Weights of a small GPT-style language model, trained from scratch on English Wikipedia.
Architecture: RMSNorm before each block, rotary positions, no biases in attention or MLP, untied embeddings, normalized queries and keys, local attention windows, shifted keys, a norm inside the MLP, value embeddings, hashed n-gram embeddings, a smear gate, an embedding shortcut, learned residual scales, skips across layers, capped logits.
Each number is 128 + 24 x the weight over its row's rms, rounded and kept within 0 to 255. Layers, rows and columns count from 0. Numbers have three digits each. The size before them is the row's rms in percent of the matrix's.

# down: layer 6 MLP down (transposed), 1280x320, rms 0.053, rows 452-533, columns 160-239
# up: layer 6 MLP up, 1280x320, rms 0.0474, rows 453-533, columns 160-239
down452 102:103112095101126157110172146113125149125118157141133118091162119128105118166109111105104096174082164123147120167104144149120108079135118118152152142103117160150054125135117178114144165112118079148145072117115115094120105106117138093109139113
up453 101:116157143156140116078072145171144116093124095099148098138160108152120105137144109099128135124100138127128135141116098135164109139145126123126137071126128093140093117152136149141139138119103100146087148139114163154107146138140136112145164130
down453 108:146169140161117133117154116077139104117135078122146124117113104186213138160151094134138114158154117110122139133149109149112140103116156133175126155164132120129119135148132157089144152107098113158185132135109124110109156133077141094072172115
up454 097:144136124117143138084120115133128099098074151123092144154158137116135059130111144156125168114121124156125101145147127120123165117187079127115124123122132081096141126112124110163116148131136099139171098143132155130128126127090148150100094132
down454 103:137120117141111132160126147121149160080148127171100157141142125076111138128157126137167112139150119118128113124143173141159145104124117121144139159168146123110120092146121123144111171116117125114125122095108123127125139147116113145134142107
up455 103:168146137064113083134117128117109131134106106115131114147094125174109120108151123132103106101111108138131114120192171106086123113147102120130171127129173103120123082119121130169090113125119147129133169181140135112127142114113116126147157150
down455 100:138157117123135126140145152126103125124137148118130153103097137124131170145146148162103151068122194128121083126151140109132135125139118115124149118102119119072130153132126083165148115145091121131096094118155113149176126142123134145136146139
up456 094:101142103108128137135087154124122150085115155101154121142179115142134089105106098113164138135135120155121143103177142164124144076143119164093130150174133140124144134123135165138119140133122147137166160093130185176154151138103146152145100110
down456 096:123135101112121147107133153131145145101126118088094109097148109127132137161162104105143170115176121128125137118116137136160150110141130152157116173093135151120139144115119136115121118105150144132140186113145155103134151134148103132106156101
up457 100:111151120107131118111134084123149139097141138123144129124115134138066115143058142094097110094154108105174167173121148162165123148146128133138150130149134137120131136143107103124116149157125080120104159143121125166104160120135173128130104130
down457 102:176156116129146133101156144134142154127115121138140121086117108117100115156121117152088112115145110112130146162146126193151148152141127152131106102132095155159139117165154132096098116107163125133101084149139140130120084135119105128108135141
up458 102:135125151144172159080071094168123099123103086090139111143120116116096102131102095114128126151175129097123141170156105143139085128131125123137127146131143126156136132141148133155138151088162112095125095123119140145157111110137172140093110120
down458 099:133102139100143080130123171146144114133164136121130175176139142143149144128157088084140187142096175141127097092104096133168121162151098126100137115132148092141122128167129154079146170176097098115142149144098102107139118111086088114131120113
up459 106:128129147139144130125111097115141140148075144145128107146111111135120156124137136122154163108141120119123139148117138126153094091107112138104157131120126088144119141152092090157126133131132116113144114143114132107130130115144114142106155119
down459 111:085161116158109159135141129095120180141129154111090128130144094143106142113164074124142150105133107171101123164085108158139140155082126134145158130095103126111133083141174131120185136104119109126142117146151138104161104125132093115117138097
up460 106:130138175107129175087131134166139089136140116125098124076140115115087113120179143142141168155117111080138118125128147139148135121110089111116098118152170111115130137090131139120123097141121123128122104146145153116107117078077118117130100159
down460 104:158122159155109137144140117178103136105112099106165096093126110096143153175140129116152107160141161169143097181151137124143177136111092151124091124137137126141115149089103140107106101121136112130115108108127102136117143168128117124134131170
up461 093:096145127092152125133123121129140111126145107074078086140109110165084125095192104106142149128100119131147139116151167166144131122123119124095132065147142137179097101100202162151129120137111164076125100166142153138175133122127098156127104128
down461 122:109106107093145107114107136181131125136148108126129091117124129122141100155101135117130136130121114154150101166129125135152098132154152091162130129097107170138152142093100117124120122148129077123120131147083128106132083152110096137153078147
up462 099:145137096155153130122108116133128099132103078096156121162116106104135127115109134120156120132128096176161145121175115159119149107152135130075116125141129146168112121125179125147120107128133171146128132163097115151110168108115117127144126134
down462 111:095132136150171113108165104147161091113101113152142102152119083114157140136086171118130090116135065092158158155171169121149156123090126131140160154126157150166139098085139125130140128154106152099151160142127125164114126134148129132121182111
up463 098:111105121101146121083121110153157146149102127142106105133125162091096138114094100106104173144127147162139091119120126097123107101134101103156138115106105158139077105187112096151127146134114140127100109150140165127121092087125151128135145124
down463 102:137076134110129131116136188116113151186086147091138111105111123117063125104137152099089127116134113097168111165109098127145104101132128096142199161126140158103126099127112137146113196156097132118135124119107110147088157096144091103128128130
up464 099:129143103126129101093121077139168138093135177106089140144103141106110104150172146115112106122158080146120124132093138163117089054168087149187118114156135138131120153160134130121134152140130130140169102116140100126137139158133121167102061110
down464 101:123150126160147170116135120144126164148142151134167113087119151085084148105120149152094105108161160133072114126135096165093140106136143115157130120153113116076137161110144111123151136081068103107142141139152110158142126135092123153139164123
up465 103:108127167083099131130148096144125123124144064115114144187095157121135124096149158114194143136111089096113147107118130099156122111143123059143129148145200098131114111123160146157131100127131131123129150146150146148127151112140107130098165098
down465 097:123133151109163070141135102121110121126115128143120133110086094104153107091162119145164144147110127144106129184141126102108147066112115103130137166139139098094155116127115116133147128153136135155137106118151140121109115095131162109112107126
up466 094:120159141133105130139115159125140155141122148097158173167166119151086123121131112103128135133107152133104115159146137129124152127131112093141089086137136120112112143152144171169119147101167098117151157150134120125136136156083132155102138124
down466 093:128117111129147137110142130138083119118081161139126114128088129138135099115139123085105125117100112144130145142159147124140096155161135125157104123117091082114128118098111145075126106127131155120140068084132149140124103095110113102043116062
up467 094:133085111091152175128104111132125099143137101133097143146102136132121124103140106139129184165119120142109146163114172106120161130119108111103094159112137112145095132139101125132145160123157124121130100156142134089105109078123129144115161103
down467 089:146192152177103074127161128126125171131182149160188104106158129132074138136138148125111096123123120108154096087162084140142149113115138158175143121180084129145153176123119149128110104174115101129091149115146115136129143185123148124123101131
up468 115:136121137090131126136105161117136150124143126086161114071143137124135108128122124134156148144146115133131136147128204132172125131169095117129149101171129105157094124128119153151146135171113166110134094155148147135116110133090145148171117135
down468 124:117156140143096129133110129118076145179160138132156109132152104133123123176103155089069157109142110108122127142132165141164151139111116133152158077135140122125102148167097134150114176137094099118081084103122149181143119166110136055138129174
up469 094:109123140087157128110119141111121075155084107166142145171113162163155122119113126103132096086174070129136148144136108122119143097164125111086129143145161117129140109113109119151154124120121133142157129134131149147099094091122142115111128116
down469 092:164166142098121127078123147148138112138172144150152134134116144130128158146118137153101115182123132162126145162124139093107119140124108098143138113117116142105117150168151133116158121153139142098145123117130127100140113134130137121173122134
up470 099:158128129146115127141127086124164118134147100142158120170142130117132157091147102159107139100076114104147124126132145136110098121147146136135117135136114140130103142155157107104134146146086133115138142167143132120135110091155198113142133130
down470 087:091123146163086144081145150130150124157097142128090150148135118120122075083166115132154104107086134133186127169154141158147129130130128119139117126127164127123085145103129096144134097139136116127145107146107147111164147104115175097131087164
up471 103:119103137066123138169109115149127170122142153129116145122103126100132148122142153154109109121160140104133133116137095119124151138128144080128099154135138165125095105128130137143138126164138155141086126110125161154086133114146178157101094103
down471 106:090113152114168111119113141114124146128117171153162163158129103138168150113127126136137134141140157134137153149133075094158110110141150186109149129097082105099064079153162072123177107093110112142114171135152112176109153134165181141105124124
up472 106:092102148144136090109132150154150152120142148147112155124128162129074117095147118127099150133111118123128126097099104081133089094134128133116116152123137072099122183146135110139104126104135098096127120140141158117161126090100134109107098096
down472 092:152141137126156104148143117132124130103119116107143110111088083070129121074118110161127107114162158119141135127171155143159172086123119137071127153122120140097108087126119149120115096157138142160118131129146121150084111137143121123100124145
up473 097:125137139113134136101111140123114163107145124152131128139082115098115110154158098110173130156099081135129140163124153154115139090187112128100131101138124140195085126169101098168108123158135142107141129141152107130094131151087123139189110117
down473 106:110145123165156145144150145134104145150137126096100164155120157155081124141085118158099101104164129103153150118134121130143122117141113125116160122162086127081157155120098130123097163180113094155075175135129130144142138181166140159136117171
up474 103:105159144121158144133076160108127155143130137092150154119114158109125132138131102149111132194189123156142108104138118093148130159097141134122090202131137109128108139110123109105138090169137143134116121144128137127109146148127143150142122088
down474 103:128137143173139107178139177144107155124139138158171154092145116148151085113127130134134115168165166128161095118132098134148131108095150146119104172116100125158159131152122140147123098125109093124066110135111099109139112164097132117116159113
up475 101:173111148122122093106136138132121144131131072116122149166126131120143084126185094099191131121098081123123092148141141111110145113112115096137105098149175115123077093114144122161116126119120127110125112099142109107132094073084130134107140110
down475 100:147115104103100154168148153134125140115086087138121097144123133154180129106095136150083124147122112135139103138173090172182128153143142105105084134124112147105121147143114119093127150111106112136101125101166121130103111082125108146124114125
up476 095:153152059137157175146139138123118096077095104093085140113119154121149131134105138086124167147130145148135152121160114114121143119144114135142098148101165151162069130124107115091143131130148156121116151120086143133150111132087086170125120091
down476 097:109146127132168136131127109182155121151140122127126173138101151123115130123195163150156108106139119119102150125136180141088127117194120130139166122112083128147132165121079130170140105157157166140126102133123165161139111102132127095105133107
up477 098:114137142138136124123113130118161128122093077087091127109140087133112087121116125117172115121149163158123177138138112114177120087125128072122137129099123107137100136101192127123125160155132092138118168121094135183164141134136084188118143114
down477 102:102113133099107156128154154094152132130145099151129079146153096131094155187134167139156127137115148118113086153156069138134128107171122157133148130140124174123101088130134116147098094093104133125106107092131103143110172120121110148128116101
up478 099:161141071077127100089110096156170150128124091103129142102127125113118116157133114108142157140109134097111151112188151126148100098149093109194127144122144114144128156123141093130110108138114140132122133145129120113144132130123156138186163091
down478 109:132132158133133104096094102124144134148138075110163064119108064117175135134162141137124098126130138129145161122161129125109103128089142094157120124101136151136124081123137068104128141142136144103120122178152117151148099131108129128107117101
up479 097:125192112151132103089162111119145111172126123126111129151137125154139117157107128152080124128100143092122092120114157116141103138077151124119132137165129076119127150092099122107150139137091102126106122157162124150131103143116109126187165137
down479 097:123144104104126144134148097138147165155101171093136134166121096147140137104107137150097082150142106100127134104144119141106102109146181114100137135149101125049125107138105168118167109130126140158087138164079133140145147126144108147130157117
up480 099:101129101135136157110093099107106156115093124088129122128154138124143134097147097092104139172137120113162143156154143129151144111116098138108122139123145124144153112130139107112138087173131151108111133130117120130085104127129091137169155112
down480 099:110128122123075157159119150137084089153116150158143123145154142092121162133096092096132133121140190128165135144081115160103142145134136150103143116155115153159136089121117152114120136094123143134118165131181140175132129098114095101117131112
up481 089:130105111111104113144101107146161105123102079093131110156144137131160108136136118124101144104146149069129163094110182168141087130139131119096169150132127101151141107139112132101144157191101145132108156148103098140083119134173095119148140127
down481 094:089130146116143149118111142125075113125088174153171106084154116154156142149165133113131093117129105125120118190151095125150172149114100161151128088123111092144085104107120139138126123123090119098112124118150133078154126132068138132144113153
up482 112:117077109146150114128101128132122100103148113113097155104145126110113103178140130108121139140144119128124156118114128140115134094081091062134098106127133119117147130162184113131121118167111142155129126114129159147167114094133151165117206124
down482 103:101141113139088126128135099125126154105121131107107166120140123145131097149092126107108153152120127125116104138107131117189156171143111134134101133152167129081157127146108126159101102115116140130170126118125160139157133098146172140167155177
up483 091:166083079131164117162103107125135136136116123117148161170127150153150161082093137116111142185141145132100104141133094132087149125129078145115145113137151100126135121134147149117133175151085102126131094125140134120133091121172139124117122139
down483 085:136141132120100182152104113150110114089122129105127115091146125155170158112094132118132138133100114136129114098143113157129124161144099170095144133115065098150121171136116121101138125121125103153150156136125155118126136112126097084117156066
up484 096:117152116117165092119102150134087122138109075104121143126125173097130111147117111119113152116122082147098160151135099154120144149125131161146090142121163137145133126110133106097154113111147141129090166126090152120138131122148120140119151141
down484 102:140112139105104108144132166121158142126120155111113102134150163121134095125083104139170105141132206112152180137143165184156096161134098137098137127138121121149108117113144107165145137128103142108124162158121130180098105106153156110126162156
up485 093:106162131115138115108159160115131145100108131145052075112147102109146134096153123159133135093075150121131087141152121142153151101179109102111147119140129082159101127151147148133133139159105130096105118118174116133127109107097126129103124149
down485 101:108124130124096176116134141161166163138129167116125109132154142118084132144084144159132127122106142161165135168141125136118137109127108130114174125144171153108118163099122145121137098071099103135100145089094122115139104092119129114142144193
up486 102:099143145103185067187096089110127160097131153130092134132120165148118144108123097100128143101118123162138142100133099126154128098188120080126127146129130105114129164148109138140163122159087159144119135133141129160078120118136115144156172134
down486 096:119126179105119132089154170143145108130119161142097129144113144136116150126138186137137170133167151114150145142113180100134166160084121148140091115157116105109132169106090140126106093113136120169052118180108086089150140116125127145121107140
up487 097:136180135147165123146120103146141124141119076145136083106143131101145123128141141108088112116133150144096134141190185144165123111139117116095129113143128126148164084158109102118133108167146154142138132170116139178141166160149141188138088094
down487 091:139089155154096104112129112115157133121133110135157099109106103132134111103179142138106135133135128144099143135134149072103112117118180110145142123154159164059118127115113122098135137152155130147121131138133109124153129112101145129156125149
up488 098:185170091102190174142096125158120080097154101175104108096124157146119160102099113137146163165144124099148133152103160102125167122096140116137156118117115158133125110138121116088135153139119115154125095131114120158161108149116142131099132097
down488 106:142124127102118159123140160084135119084202158154124101135198154124132118153120151076095128100105098104115136136128146141138123093118124165121148136142135126097147132125086095149119141057150113110135098118134151154153133139114144128135138079
up489 102:124146106092163104111104141132126140120142143092145117166134164164120093132135089132143155093101117099119132121151160145124107111097097117140100157156158099120132121117117128137111199135108134153108171135133144125131188084112109121119086148
down489 100:106145140158126069049111143160142139129127099189146116110104120163098124139150119135148116155144109104146104159166136115155156120099108139143131107130146140106164108164077121105098099139117141130089122113106137151132152161159173092107108096
up490 103:161152162114106119082111100174119189125109097119131130122149141096111132138172124117134115082154127122157122152115119141143189044145106140153126093121136142166102131122127161116140093124104146117142116112118150124100123119081112142139097121
down490 101:110137154134159142132141127098184179115139109160124091086104136149118121130149141091091141147099101112093151116101151112069110091092119120143094124159091118124117139131156094116190104129149147150155156153124092133092134103120180105140124126
up491 095:156133130116111139121112134108131100119099119135127161114100188139129087125097126136125135150148140149162168105116116118120140156093158137116127145166193120161138090136097119122122098135139117133123151167112133124074142143130108130126121133
down491 102:168097146198094144144155114109112144173133100124127146173175153193126129144142123147107129154145117146168084097120130105142139085139117159112141139120168128090157166086120163159125092138097070136098118093137125143151147137147080165100132120
up492 090:084128104146111115067116093126107134168110127109164139166120135173116089139138126105097130131161129170127186144097128096143113133129128098116119139142141152145102144111098086158108138205123163150128097162119106136163116128078134099155139141
down492 095:159131174131150139130181113143095078136139135111119140115134105111087137142084162134106132117167139083108108103172148142109125151130139160104119099170110114124108118110095105152135147098160122114116138156168167090108131160121166120115094147
up493 107:131157055125130161075111127137119117090112154109084112131117192144143148121135101126115128131082146134134109097129160133138090121128105168106133168138146107136117119110100143104144103196102139085141133117118125145146096110147094108138156086
down493 102:125167117127107119113121147155094157141113135102084181123136097131101118116145175114091118147121142126160121178091132172139117097170132172150111107128154161124083093111109140112151089163131120108126162080128092110144094099108127093080149169
up494 098:112111116166135122168103138151147135111135113130090137119135114125151142116139117081125179147127134097098145145115134114186123123148100098118099143154125149141095188123123111159129118152141145121102119119153141155103196098085149149133110112
down494 100:136135124111155185138138120124167131115135171126148117135135109182131137086096170137122151098108126141117106119135160080141093130132138141125112153138128117134121102079144169130162165119105150127123145125104099118141109140176098074135102128
up495 106:159134141115161114118132099140109120115113119090146131107125182158098150128157121168105142160156157107143115096145080129184117126098090111101162133126143167135139150169079120134169131122111137144145107172135145127093142148134103125134122173
down495 111:142119119128088157117102139099087146138126111119141127118163165156122129148094068095123129130106129120126145070186115124117127146155118116106123112141160182131127147174122107099106125169125127164107126081141104161082150097156162091143138123
up496 096:124117093133122168139107049131152132120125132121071163121093124138133108101096151150109130129125146130136124143109125122102116146129113100132114109156130139143091131140122115160101139168109129119137112115125100156084115146080154138122109133
down496 102:142096148134126148124100137075139115118141128101098171167157116141144082114151145111121156130142188144129116134167147096127147122132104141123137147144117085151085148142132113153154144119130164117140105124116146105117135147125126117103112131
up497 104:115099094083161105124101098144149116127115123115130145143140154132138133107084106204140182123109150149151168100133094136104166099093134118143123104149125141148117087120123141120153161134126142137128098135118132133161122139110110105086125057
down497 099:121103090145148112072140144170157149130098140106147123167147123093162123177117111152168135163088124141084159115118083129138097101103142110116159119123124188135112157105107113171149138151114121143130085139127113098143105161128144073099189078
up498 100:141151172167127136136139134129078156153111129138136147091145097130067089110112121126138118131173156128115088128129144165121169152155133139087161086090153163111135152125087128153123153184129160134172140127100120111137113124125135122132161127
down498 104:140153137126079141135113110123175140095120102165138120153148132104154123153135127134167126133116109157087137145096145101139128137108135124140137130116195155076105127161142174094166094114157157101129112117118165126138106084103116152098128119
up499 107:088169108128106112149145095141096093117146121105106121135154143128134094111143142146104146138146142141153108082138123148113138107097114122171129130149191113130141138144161135116139104153117131103145164120081144148143156112139122169147095116
down499 106:123156113119125126121147082128113121141124150130137105163157132112115111114128142101127174122112088106098118094086060142099144110066117113135149139129114106083115130113105175124134128124131121093121114119088152161185167115127087139157093137
up500 108:136143102133126153117128132122122115106108089163113143120130114187147126118132156159152138085124118180123145106128166186097128115108139134130095090116111124172119105156141164105161169126106171130145121138156130134085111120116100144133174139
down500 098:105127074165124134169148124154136116154124136141120152131126098175124159141159111083102104141151116115120111114084068106119121125159119099100110125111101123104092092103122123103135141110179141120149110145152120110093095140119131118182127145
up501 095:165139117132124135144136090145172135125150119158156108123121172128108125131090130131141157086101118102113183101123198085120125095112139148119152112146118120144135101143123112152096206112086133163143189188137103172132121150124124131160132119
down501 101:177155106136143162109147128144152169114121077148157131142105152096093184105083128125171115139164128128116118131152108120178151128113144123104108141188105143120151081154132119133118176131145112125158129119151082110128164121159127148164140135
up502 116:153132132115152160110132147089103134099114162122115129147169136179103144128173129163134165101129131105170102140149140155123114130141096083129129152142157082147096155104112128130145105131164105122171153200137168126145107089136164151181128134
down502 090:129099153110075105147135113115137116094168153091108151128184117166120145134116156137110126175129102147088124107090112146148135120120119156154144154095139122118095170126084118117140124100098115168104130113131135142151114097155133136115125135
up503 088:136125123153142135135097126133165108103116078121126149148121124161133116092143108119107125140121118125118081143180113151121125131146069114076138096125117086134131089119120097167112118146131126114128141143116147142126105120136139124131096060
down503 111:123140138154133151121103166118143129117147159175142118109137148128104102114140114119144110102131149118130100079122127104109111087100116134130107132146156161061101110135129114121129164163142112129122127111130099126127099118124128182153130155
up504 101:143191153148108122101103114124141111139093112179139129166121125152155109121112133153124138156127097118154106150132109131150104129136112113152158130101126134139121134107104129127095137135121119076105142129115130146110143109099186129150170090
down504 108:130167126164136094127165143102124153130115120136143167132149117102077120089152102103143114132131113133088189117106124107148128141143132111161161100115143116103111126142110102088063144151109139144140102124129096117141098116153125135139124112
up505 100:132106187110169173136137105126136098143127143108156138129153166128112083115112107126119143133106108126128161107160132128150104116143113135127126120156135098122122170120156135154125126157127160148135152144143122079156140081092141119118098113
down505 095:137160103129106121098107059137168124139135123092128109126111092152167143121121119106092101177164132152134154103133141108138148145137135098137154146126097172168086114091131161148138122123151105170096104190116162163109106136127156116106129127
up506 099:145117139142132119137126105156134145094123164119151143091197100139125133140125124149161133108131120144092070149102110132157140109145110137126114132133123134139114099136121162123135122103138133102139117146101140103096165155130125164156103123
down506 092:131134134135106118104101146138151125125168141128106172167164143133125118147109104126121109187123107114129081135152150121120135119088078141115135104170103128103173136110127132109137135136096089166144080077111139142180141130144134139153076108
up507 099:166122155130150083158129046167151151131136142127128104152128161145113115113167109149178108089140117077116162113121183167151093093115121098106167104151144141133112115130165107112143144149111143134106128165106140137107195099106158142176087078
down507 102:124070122122145097125109128146155096111117148177117101160115072152119137178146136140177164123141114140123071146121120132130134105154134128102141126072124129088125094125089136130097117154134109143089093088136125093149140130163124117126120086
up508 097:141123130167130152159137170129109120099113141162118107127101122135117151129136105079119137128135150117105146122143095120135129068150102139127098106136165149147084141179144096130137148141170111103100099167136130147112122141118125170165087128
down508 091:163157146138147135137165085135109145162126131128132140142110124134090142194138141159138086095113141146143126107148129139168163152119148157134152142119156122102155118065086149141118105121122123161147173122143137175173134120137093114122114124
up509 097:120109130118141126148125151126195106125143078155108099177117098140154111142121114139129100137124117079153133115078149123164130108127121110110142124113151127168119108136145147137119149171152103132115144174112116146082127156114113140119135102
down509 103:112127102127126106143109108128081141148123139103120101153114137145152095144121145125118111146166117166119140112119131100124179117116078150131160122114089122119165147131111149185156110098129152146110126120125123122110076135144142140123107106
up510 096:105118155125125143098118162102127138145116128131123102152160160157054112161128076134145136129119094178102116116143140118137096131138057087123149122158143086130146095139144107143103113095097122097166159122122137120150140100138098146109156118
down510 098:135100142128125140129134161123127133161115117102149181111116142110114114082124151112113129127109133188173161159144127119130133149156112136104148103165152117158070100103122150133150096137118164121130078162124150104124141167125169160131128131
up511 104:129106135088134129122089144167144162119134125150092142089167146134150104142135124147090143141125143124150111108153114124163156065162116104151131132134108093161077135179123177097135125120136129111083096133088159128159169117135124105110081107
down511 111:152099145086101129122141140118109120100133129139153089132132144119143130110146111126095158137113127113112103104151124159131160106128129130138150145120107124126148134120111170099130139099127094174135123128108088178088121097115182091089145157
up512 099:130107161090128122127116114171134116145126111098126077196100132142095134176160146143128143129144135140163155140140196179127131091146076099147137154133136100155118160126187136146087137139156175183079144086109117139126128148125070120148151117
down512 099:184141139122115123127140110136108111134138116149171087130129115099128143096119140123145090146168092088101118137126127093121179070142164153091086111116111157123103166103143149168175146097149131125104102137133137111123111161143129143121148158
up513 098:096135123116154105109107126146136124117135121127112099172128109099069096103103116123097093111157147150180136120212139162107147125147086084085156094162132116124151111139131099122084100130185148146167162127111151136166123119139118149162155130
down513 096:121126135130137144103136114148071110139132132127140138167186080153152135118130143136141094134124110154116145094099103110120150131112153154119088134146144125063120105168173180125178138100134118086146145115113144127136133125143126140123092078
up514 091:155133120164124141113118101120164138082129153143103113120092141125117125121153166156142163121097109157068133124118134122117151144167104077123109132119144109140155148132122106119101149104169101144141139151105125081115120179136096133128126118
down514 099:102163117122139088119139120124098148121125084127113163114162135100129113179147124100116109065095148110129152109108093107120113157125143120115150110147127158121170176165132126151109125099141104143136102117171147109169100140143127131144090107
up515 104:142106100112140132109137120154115137136137126059051141113115163145115081115109120145108140181132166094149114116141134110151130117158148131125152131115131176122129139155117114107110132145142148109119128145132136123142137132089143115179104137
down515 102:140140113091132145130087150138160145093146116116117116089104105154100128107169101093144141160136137083125103152148148158109121134113112135134149148118136123139097115153098100115096119126141138120132126136109126171149110122124124113121110100
up516 107:168135135135124125119092118151163132168108100107128157115151157056153133091150088086119133133172133159130137165122138111094115128097101119144149141128134129145128136103122144144147121126116100122151128138131147128106130125146130112162121114
down516 087:153116112093130135131137117154164122141105070119130157127131098130148146124124092111135124168168123102123094171132100146118160119134148134159144171127134151111145139103154192141129207093160146168103140143138152164102114135143096147103133087
up517 108:123122121096159124103127133168128129103146080139104155131112133110126156130130127127147117124107130121119098141138140145119123102119077092121119119137093172155151146115141141099140111152110151180133115112153139074095114121110159110130164131
down517 098:123131143158139128155082160140123092135149151105174105143103137106118130137184130145126093165140116156143134123094145129070121102145104192102141098121175085139126170135085130120128124163108144135091162120119101138178177081138069119159108117
up518 105:116084177148148105166122150122107134150113072107043115153143105115108104161158155112163114117159103113125113129130083136125129091121090161130101161148129116121123130121155145115147135113138133102088128124108114082155184142111097117127127135
down518 104:151118139120151131166123108110111118123155147131137131145127142120074124141129087138110089142118151131143087101167095136160100100113133134096133102113136149111083139126120108156147121174114099140032092132121094103174203141110107095119110126
up519 106:133161101115146161121113107136109162152117109133156123111141146094116142117139162165139136098107070120176096109122135119119128119081150150134094112124159072121095124096114135114129157137102131143085110128125131138072104080122130145164118148
down519 106:155154119166097148102132126134139144110141117116105115102139152104131092104081117176124110153082150137141102167095105093140109178120119142129121109147157074084118132118143133131125139103162114117143121132149110136144135092140143156169108089
up520 101:125157131106125086139116105130130127136128120118135144168125151110169143163158138112127206157136101110126202104141164134140156122150122131128086143108083120132108129186167080112164150112150140097118125145144129165153126112108094125102141113
down520 094:162145113098114097145129101076123123156183077134142118152136153104148144099165137130114128173137130119139159137093143107147112077147129130116167137141126110172101140117137140135132118136172106119081120160145149146136101131077157138125117094
up521 118:186079140104154124170163132109149130093124111111152144084137124115134141117145084105108123100119152107113094145145132141083104149145154126139118126118082130121103137130115112143143112121141113163108122139097139138110149153133150175130132110
down521 088:056111135121107129118117106176165131104104109079109109131125098115123128176114122059119095109119098106156102113138134108139134138133127120141157130135154140045157123124116159125116110143150095152089143138144170133129112146138124140132161132
up522 105:152112146117121158083133132133146115125080116165131092123131142096089130145127140161137129104131163146106114134169137140128112104139078138159155117135119143148139104160094156095133156137137185140103145132138089127131102088147137112155151144
down522 102:125149143115132116162158128096150150141120159104110116131096134128104167135103153157113122130153144157115134151126123112162123166101175085143162124121118114122155140149108154169132091107129151095132122123111118118176123153163191142120122139
up523 097:169133090178108119119106079151091083108068116119095113128116149149144116125106130130124136138140146096118114128111113162109111146128126117154123113130132163142119141080155186139145125144109095122090086167121105141151133126165118125161146104
down523 101:122166110133139146107134151122113156172140155121144121131148143149131107162104138159142144133120146174126156118137116108130101149141169129156123122123100106079098106128106120147140117130147088095094132076149118135155128150115127152121149148
up524 110:127153090152149108079118139091170114126147128131090126109139106128077120156122108108150133160127130110181131126143101110183107100189119123147139132150108112145113149124132127098121119111216101108161104134105127115113142153112142147136119103
down524 098:149091107116168090063133097112127136113146103100137125098132082132152116105134118122130116112115105139126150165149122105173106135085131130159113079179120113136114150155125148125121141123149138117115095111121148113134153125099120108117076084
up525 102:112125135159113148094120123152103131104081091137111119123156127081140141119130096132111160121180138122167097105138144139117123136118100114115121165161112127134133142136138137111172115141106094135133125118145131118179114110134107091123145103
down525 101:131154123149157134112103102137092117131155136103120135157135128105124138164139105103115118121153122125148104111137089122113115148144178107122170160127134120120148136116128189120107134085118125153106093155110108154135086114123095104114145141
up526 095:147106129125139167131129103166162122101078117124111105114088160100143132118144127115146135100152141115170115125109159098144150139112128113093127160091115139202118143091104143123170175100093106147167116137108155101147122139091125101104137149
down526 104:116073111131124124166131124132115099096139133168118129116127124101117163178118115123086117149103173176139153189105137103146126133131132089117104121137134111110116099155107133067104128140162161147154151134108107111118142162145089117135160139
up527 102:102085198142175145136090129183146101127151108136120138109125061130150098173159131131159147151106117121122130146128132144159166149094128094109120135123144113137117142138166137161116147121099118122127101179119190104089101136100132129144127113
down527 098:168141111143125120111156141121111127074076097114130107129099084105099140160092162143135107139109124165159127126138115151135152140175143088073137098075121124147142128116135092084077130127165139152168131153144124114123105161143133119146128162
up528 108:117096068134122177128148091132155133159133153082146137149125142125154110148128121115103157101149115124129115123086150123162160125130116110146122153140170173135122168121112140150137127153128085127115159118183163132098114123132099135116167145
down528 100:110129093129141160133152122158146129164126107115091140099130137080157096144131146111160127112133138100145114112119159128123138175134135139095119093152121147084117139109132079083113096114142130114146131096120115146122134154135095123131115098
up529 096:126117104120152115124137150160121108067113154084109115117143132164098085107104103090141128122155123106123151142110153169127128148115139144123138142128163139155188118128161162157104136114155118135109099123099137194117207135127103137059143112
down529 098:116142143160086123140106138110152158176172125139144148136108085129092115152104150130107113153149098122131129130155150125139100132163094106146123115157136136134112129084131116099124104129131116132136124134113114154114098161165114112171077121
up530 103:144143131084135130081135079119156103131107122130054145137111143202141110128131128134086092094126170113144096111142129117144129116082099130093128119149146132130131103132095161167147193171110126138102116136156151172135149124113093138123128100
down530 090:142128129133162125111162090126139085155108132094157145083114145165130106156093149123137077114131180125087150085112121130160152114129126133153140172104126121118186137103084132134119154091189123124145165161112162131122139141140151097112156121
up531 109:117152162151119147107111080131130155104077111084129130128189144099158130094130102137106127080159121129170128131158145133099110142116068094151168121147140075147140148118143165122123166168105150120113136157130126188094113125160146098147147125
down531 104:113134123122140145110126142131145131082124132100115156111118115117146130139098054091174103080095145081102087124119078159162107158147134114155151142126115087095126147131122140113108102121126130118102114119145118117081110158107083119063134105
up532 098:134050155152147131148117084101104107109138111108116119097113138088128085133144080160147155142155091100116151149136118126113181069103106158139100134145167148119111107100096134104122119136132137115093105162152124111115163140108116186126107101
down532 102:114124092137118130128143091164165101154132124162126123151114089095126144135149143113119148150130094138138124164127169113131133113149100121100133103138117128102118113116059133148115104121128167118113118144126131137147144140102152136153125089
up533 096:183167115147087159094070143151112137127126084134115145154124122135115169153177160140171142126156107136155107162152151099142121124130122111165095128148185142184093129109105099135111144094151141097130138086105198096117114119115109125174120129
down533 096:112113164135103139155120152168169138132099128137160134119139109157128160133160152116114128135151101132131105133120111169143079167150165164142137139133118122150148161119134111128143102057114082156118094121151126125153100143160152124132137151